config.yaml
n_layer: 12
d_model: 256
n_head: 4
n_kv_head: 4
head_dim: 64
d_mlp: 1024
vocab_size: 2048
activation: "gelu"
norm: "layernorm"
norm_place: "pre"
norm_eps: 1e-06
positions: "alibi"
qk_norm: false
attn_scale: 0.125
bias: "all"
tie_embeddings: true
parallel_block: false
init: "normal"
init_std_qkv: 0.0212
init_std_o: 0.00433
init_std_up: 0.0212
init_std_down: 0.00433
optimizer: "soap_variant"
lr: 0.00706
lr_mult_up: 0.903
beta1: 0.95
beta2: 0.99
lr_head: 0.0126
grad_clip: 1.0
warmup_steps: 200
schedule: "wsd"
decay_fraction: 0.76
decay_shape: "linear"
final_lr_fraction: 0.0
batch_tokens: 262144
seq_len: 2048
doc_mask: true
train_tokens: 605000000
steps: 2308
dataset: "wikipedia_en"
Each number is 200 + 40 x the weight over its row's rms, rounded and kept within 0 to 999. Layers, rows and columns count from 0. The size before them is the row's rms in percent of the matrix's.

# layer 7 MLP down, 256x1024, rms 0.143, rows 55-80, columns 512-639
103,110,266,167,160,170,195,159,228,249,271,192,207,245,227,189,200,157,218,158,204,193,198,175,192,237,243,243,231,298,153,174,194,177,238,244,193,151,235,214,170,193,227,157,224,245,172,260,145,236,160,159,165,131,254,95,233,247,201,188,220,224,111,219,159,236,189,231,112,197,205,292,181,180,244,212,238,168,195,171,298,252,140,196,145,173,247,140,118,202,208,112,78,276,138,261,256,237,258,223,210,283,191,194,175,216,190,200,184,212,160,199,194,199,216,192,186,191,213,244,247,267,261,250,236,190,184,199,270
095,163,190,218,212,200,226,157,169,217,247,204,181,148,202,206,159,230,150,174,195,225,206,248,248,218,212,203,193,128,248,210,146,184,142,168,163,192,227,198,171,174,242,220,131,189,246,207,201,196,107,155,189,240,195,176,255,179,208,233,273,240,114,221,204,161,229,220,199,225,147,239,251,235,183,170,226,157,199,172,219,202,236,186,160,168,214,213,202,231,210,230,189,133,242,208,245,182,213,181,154,187,186,197,179,218,177,189,229,191,181,178,208,229,288,206,176,220,161,158,285,182,74,162,115,168,238,247,236
104,139,270,199,164,231,218,188,225,156,173,227,139,160,121,133,258,186,225,258,224,206,211,230,227,196,148,120,178,204,182,250,183,162,222,197,190,189,120,200,214,223,236,213,192,204,164,175,189,185,140,186,183,159,155,225,139,131,203,144,217,233,215,143,183,187,131,205,133,129,243,173,160,157,172,203,195,178,217,229,249,176,196,146,161,225,293,173,253,173,209,161,230,247,195,187,201,283,145,94,224,124,224,228,193,229,217,159,178,213,132,269,165,269,128,208,317,215,190,167,205,234,210,194,242,217,165,186,212
100,167,230,129,179,192,249,136,246,203,187,225,260,157,158,176,168,167,205,152,221,180,131,215,214,204,251,171,253,227,265,162,178,223,136,222,152,166,171,221,180,222,206,219,216,196,241,147,189,249,183,170,201,244,224,183,257,216,205,246,210,200,146,169,238,247,182,159,193,183,186,276,235,214,190,194,255,188,286,216,150,183,243,167,197,235,223,199,174,240,147,174,224,187,209,110,135,175,171,161,157,233,262,210,206,145,210,173,150,175,222,158,283,194,223,167,200,169,188,209,247,276,227,231,217,142,147,208,205
100,223,159,181,227,233,215,143,115,186,188,142,174,133,190,230,237,194,258,101,204,213,76,218,243,185,240,175,254,214,214,250,200,216,136,206,264,250,203,163,200,195,214,149,230,160,195,164,199,190,213,172,179,264,285,199,182,187,226,214,188,185,212,221,236,216,211,264,230,227,247,212,263,220,260,268,191,262,179,191,227,171,186,199,174,229,201,193,174,171,245,180,197,169,226,256,189,288,238,282,226,221,222,219,161,146,178,163,282,138,201,222,131,167,154,213,141,238,226,245,232,200,266,234,199,128,204,247,260
099,205,263,178,110,185,283,192,243,147,195,166,201,245,147,165,229,194,275,202,219,220,152,146,209,176,232,210,239,244,171,143,193,174,238,176,222,241,166,192,173,185,236,126,211,173,205,150,216,152,107,263,153,248,115,200,188,215,237,211,257,159,205,142,212,233,188,158,217,199,193,253,191,200,124,213,198,214,143,221,155,213,197,215,212,187,236,225,184,158,239,148,194,238,158,195,213,208,202,172,166,210,228,184,215,174,204,206,223,257,96,221,203,220,161,216,191,180,212,195,179,218,187,247,212,216,129,158,166
099,189,197,225,121,174,195,214,173,232,246,138,223,98,169,249,169,178,213,149,167,169,197,218,267,214,102,208,229,164,150,201,206,179,199,243,244,218,221,215,168,184,159,240,245,173,221,187,169,202,212,282,243,130,166,198,187,216,172,161,202,239,227,200,157,271,185,156,224,192,182,147,162,188,153,180,198,141,154,148,183,235,180,177,204,195,254,157,192,153,172,234,210,127,177,188,215,157,235,165,127,187,244,155,243,221,183,202,250,185,187,150,251,227,203,231,255,190,230,181,202,214,231,166,196,248,173,215,165
096,170,264,168,167,146,180,225,242,214,220,180,178,180,176,255,220,249,227,229,212,221,268,194,166,222,175,184,177,262,175,182,180,177,179,227,185,178,249,202,197,225,275,154,186,205,184,198,243,173,249,218,208,269,156,211,180,106,262,202,228,251,200,155,161,151,200,191,180,80,241,185,218,234,198,231,216,189,244,215,159,177,198,169,153,225,158,168,219,152,149,242,190,134,164,138,247,242,199,181,193,273,206,152,132,232,202,193,207,140,171,298,195,209,220,192,205,268,197,213,168,227,203,196,136,217,234,187,257
096,188,106,238,286,219,126,153,176,274,197,195,208,229,186,190,242,248,190,232,216,81,236,242,220,161,212,222,144,241,220,219,145,201,203,214,141,226,116,197,133,193,171,197,237,199,157,261,198,180,228,180,199,248,186,203,240,222,248,229,225,216,260,211,155,132,182,220,194,124,168,180,214,152,232,240,140,260,156,213,337,195,139,194,157,254,141,176,137,253,211,243,188,183,192,164,217,233,216,228,151,208,135,182,265,211,215,234,147,123,189,235,160,134,204,217,176,166,208,206,275,169,150,252,244,212,245,233,175
101,267,200,156,254,159,220,225,240,220,245,167,224,162,196,239,118,188,198,170,142,138,240,185,164,183,166,231,167,212,210,173,145,249,253,267,237,190,195,149,215,187,238,185,196,306,130,268,288,215,225,232,136,170,274,149,198,216,210,218,216,145,196,188,193,250,133,184,244,217,249,186,266,118,183,212,157,252,197,205,284,251,184,189,125,199,130,227,184,156,212,253,144,200,168,203,105,146,241,211,215,140,131,176,142,246,191,246,176,216,206,246,160,126,228,132,204,211,189,254,173,193,267,209,171,241,222,224,248
101,214,258,211,284,209,116,142,270,196,175,254,185,200,193,148,233,159,218,223,233,124,139,276,241,106,207,159,230,243,261,272,288,168,180,172,178,217,175,245,235,161,164,178,175,143,195,131,203,182,155,192,210,243,206,228,195,218,210,160,183,172,142,191,200,168,191,210,215,199,133,226,183,223,148,214,235,264,222,158,262,181,273,239,204,214,182,139,240,164,240,287,206,225,197,211,134,209,182,202,231,253,222,203,202,229,211,244,132,154,213,144,217,283,177,134,196,227,164,168,200,190,232,203,142,240,173,207,302
098,259,176,278,162,253,172,218,158,180,129,198,271,185,191,214,160,179,189,185,196,258,150,171,108,146,210,189,187,260,205,202,245,232,255,199,180,162,233,201,223,227,216,244,203,251,288,154,163,164,159,174,218,160,177,253,186,196,237,213,226,187,237,273,256,214,91,107,132,198,91,175,157,230,148,211,202,124,209,153,135,180,182,183,211,202,197,151,157,246,102,244,224,152,259,221,235,138,214,241,209,215,144,242,267,249,301,212,148,147,205,172,138,160,214,223,135,256,214,217,166,157,231,220,206,187,174,220,261
099,299,151,179,168,197,151,243,178,227,174,153,169,202,196,259,185,209,211,290,149,202,211,214,141,237,199,206,247,59,213,252,163,223,237,138,282,236,286,194,151,133,195,230,168,191,234,121,177,143,168,131,192,205,113,226,266,251,199,193,185,250,224,179,231,171,209,113,187,224,210,217,162,202,171,228,234,269,256,184,245,165,191,191,228,131,211,266,138,142,223,179,228,246,265,204,237,224,236,231,214,311,227,175,186,162,190,179,233,227,172,208,220,191,175,220,152,230,235,264,248,154,145,159,168,194,122,181,204
098,236,161,218,207,194,233,207,170,256,202,191,227,178,234,233,198,212,143,192,215,221,231,228,267,149,224,183,171,205,156,161,226,209,255,92,248,229,149,169,185,195,199,218,221,229,258,226,200,227,166,236,233,129,241,142,153,247,199,157,196,226,221,117,209,187,246,224,214,228,187,206,257,212,223,145,197,199,234,181,175,214,223,215,193,170,131,225,134,166,202,310,224,242,255,290,235,118,168,253,227,126,117,254,209,187,140,95,205,192,114,202,221,164,185,219,230,195,216,153,202,176,204,155,215,199,173,176,229
095,204,120,229,284,228,187,255,172,148,180,134,155,168,232,173,215,237,205,125,201,190,161,304,227,228,190,219,216,161,226,156,178,176,251,263,115,217,204,214,211,151,285,140,238,211,210,216,199,167,183,255,167,254,190,168,174,191,222,218,168,175,129,190,271,168,201,182,216,244,215,275,244,201,214,161,176,271,192,224,229,233,137,194,190,268,279,192,196,139,173,143,165,179,174,124,252,272,201,359,176,182,234,252,166,177,181,171,128,156,200,228,189,166,121,228,235,215,187,201,206,193,208,229,165,156,226,142,172
098,190,231,236,186,206,159,157,216,173,168,235,222,247,307,210,186,156,259,198,224,218,222,207,190,153,168,265,162,193,234,242,288,152,198,144,257,216,159,234,200,197,203,162,188,265,192,271,222,205,174,159,175,267,233,202,200,174,207,186,145,223,257,151,180,195,188,174,332,183,209,125,163,153,151,211,172,110,218,282,205,215,202,196,235,224,155,258,179,215,160,208,263,224,249,209,233,154,113,227,202,199,164,111,133,154,197,226,157,240,154,156,183,234,179,205,162,249,195,264,124,269,191,211,193,262,202,181,195
094,230,173,211,158,190,192,217,208,167,215,214,247,200,197,181,203,204,175,173,133,200,165,172,176,175,285,246,230,227,132,205,195,175,205,251,174,205,287,144,209,199,193,213,126,173,259,209,214,232,180,231,201,142,143,171,198,189,205,149,235,175,269,242,200,126,178,212,174,242,248,215,185,206,230,197,225,302,178,111,254,254,200,156,177,190,200,269,228,164,235,169,177,232,138,121,159,195,260,170,187,221,245,168,231,158,247,242,232,200,200,258,221,250,233,236,237,158,205,211,147,151,178,261,198,202,191,258,132
101,146,201,214,240,241,215,212,256,150,250,190,147,179,224,121,185,194,273,210,252,182,248,245,187,180,181,282,229,134,189,213,187,212,195,150,236,149,176,274,255,205,161,150,151,194,137,185,138,238,235,188,188,178,158,131,197,207,90,180,189,144,159,206,168,186,211,221,180,207,141,229,176,196,179,222,168,292,226,199,214,158,168,153,172,211,203,253,160,221,200,197,195,202,180,225,169,236,116,254,206,229,256,288,150,132,280,175,204,198,284,237,176,293,193,182,218,201,226,219,226,226,126,172,235,184,166,194,168
101,132,183,184,186,250,151,242,204,252,272,179,125,261,192,244,198,195,167,156,226,244,190,215,179,242,227,134,210,251,173,199,245,165,224,193,212,155,229,236,154,267,200,234,140,238,193,233,258,179,177,240,183,234,189,162,246,186,157,142,158,184,136,199,253,181,247,228,246,188,204,165,197,177,230,234,169,237,151,123,177,248,229,309,183,271,283,217,216,231,204,178,157,233,253,189,228,234,210,177,263,204,214,229,174,157,218,237,164,201,163,139,126,195,311,163,159,261,129,182,247,231,150,247,213,159,202,263,162
097,141,190,160,220,211,229,232,205,219,161,188,214,197,244,194,205,118,182,266,156,314,133,228,233,156,190,256,181,178,280,224,233,171,176,210,163,107,174,236,240,153,206,197,189,282,188,189,234,197,255,111,209,249,206,286,223,318,264,112,220,188,206,303,152,183,205,217,209,225,182,169,199,162,248,226,129,248,189,156,118,187,152,257,245,225,198,230,179,267,220,240,161,140,214,204,253,161,164,252,176,227,238,254,215,191,216,203,222,226,219,238,186,265,165,244,194,219,230,168,194,216,141,228,244,145,232,190,132
095,199,206,216,240,258,192,196,201,265,171,121,200,163,168,154,187,176,252,219,252,225,146,195,184,214,205,234,258,180,284,159,264,198,229,255,230,210,207,228,267,143,91,213,185,230,162,250,204,202,127,233,254,187,189,206,242,243,180,216,178,223,160,198,235,178,201,202,186,196,259,174,232,260,164,188,205,218,214,193,203,257,190,225,185,163,149,208,203,164,220,236,186,260,170,204,166,233,164,222,215,186,174,206,196,204,232,156,235,195,178,172,183,148,172,171,235,162,215,202,224,208,174,236,134,215,120,140,198
105,223,215,169,172,191,245,171,231,195,195,162,170,151,217,228,233,246,183,165,123,189,213,132,128,170,128,190,222,179,236,213,241,196,186,171,255,251,182,220,185,161,135,190,210,159,107,239,160,214,190,210,217,225,219,198,124,167,127,199,199,154,153,180,246,226,183,148,209,190,233,218,203,183,225,138,172,225,196,200,222,180,226,188,200,145,206,165,152,234,227,265,189,241,215,177,206,167,177,165,222,273,166,98,187,134,121,219,196,124,203,212,199,248,151,187,239,165,253,254,229,283,182,209,162,235,214,154,193
104,182,252,201,214,156,217,200,212,213,188,232,184,128,214,166,197,250,165,218,178,230,304,193,209,205,172,199,238,149,233,221,234,153,249,240,143,150,211,187,202,190,253,194,202,134,260,161,272,147,233,207,189,169,197,137,252,219,190,178,263,221,240,151,200,141,168,183,206,168,190,262,191,180,207,172,235,241,196,185,299,177,225,111,233,191,260,149,217,215,208,248,239,227,193,260,151,225,239,170,210,179,219,239,187,168,244,202,208,243,285,134,263,145,202,182,204,225,184,255,170,164,193,130,209,208,230,261,194
104,162,228,210,225,176,239,184,238,150,219,215,206,185,231,152,165,214,194,216,174,160,100,182,217,226,173,197,200,224,284,266,243,283,85,212,193,101,181,201,160,201,138,194,158,170,192,198,239,160,311,178,217,213,306,225,257,150,226,230,282,168,198,191,190,261,226,160,122,218,208,209,243,154,106,189,226,235,245,227,217,210,191,224,149,276,233,224,190,237,235,180,156,165,147,213,179,157,207,163,140,211,199,288,240,208,195,220,291,179,210,197,213,153,247,223,152,200,176,202,176,197,205,186,205,259,155,266,230
096,214,184,190,175,221,237,232,250,191,165,120,212,233,159,142,229,231,243,257,288,239,215,243,169,136,164,234,228,169,191,230,164,261,201,143,146,206,189,183,235,167,227,154,234,230,157,188,247,230,172,163,201,216,150,230,143,202,262,164,186,170,254,121,167,254,205,161,161,196,158,284,180,216,233,180,180,188,145,205,219,181,182,192,241,175,194,191,174,208,148,198,221,164,161,292,182,293,200,223,212,299,194,227,214,229,184,232,223,176,173,249,218,240,189,167,216,229,212,205,219,151,244,167,173,177,209,183,176
102,259,183,161,177,211,253,223,168,205,260,198,197,195,224,250,286,180,201,112,187,94,241,204,265,200,163,224,192,165,133,213,227,209,250,237,259,246,259,154,195,200,178,155,241,180,232,254,240,103,187,197,227,172,210,230,125,229,226,188,254,183,192,249,171,180,205,209,187,142,236,179,218,185,330,183,231,201,159,211,159,252,181,132,227,275,195,170,162,158,198,228,253,174,180,237,206,197,207,282,234,210,171,216,184,228,248,189,198,138,168,176,225,197,228,191,269,196,235,229,234,121,174,143,193,160,169,284,212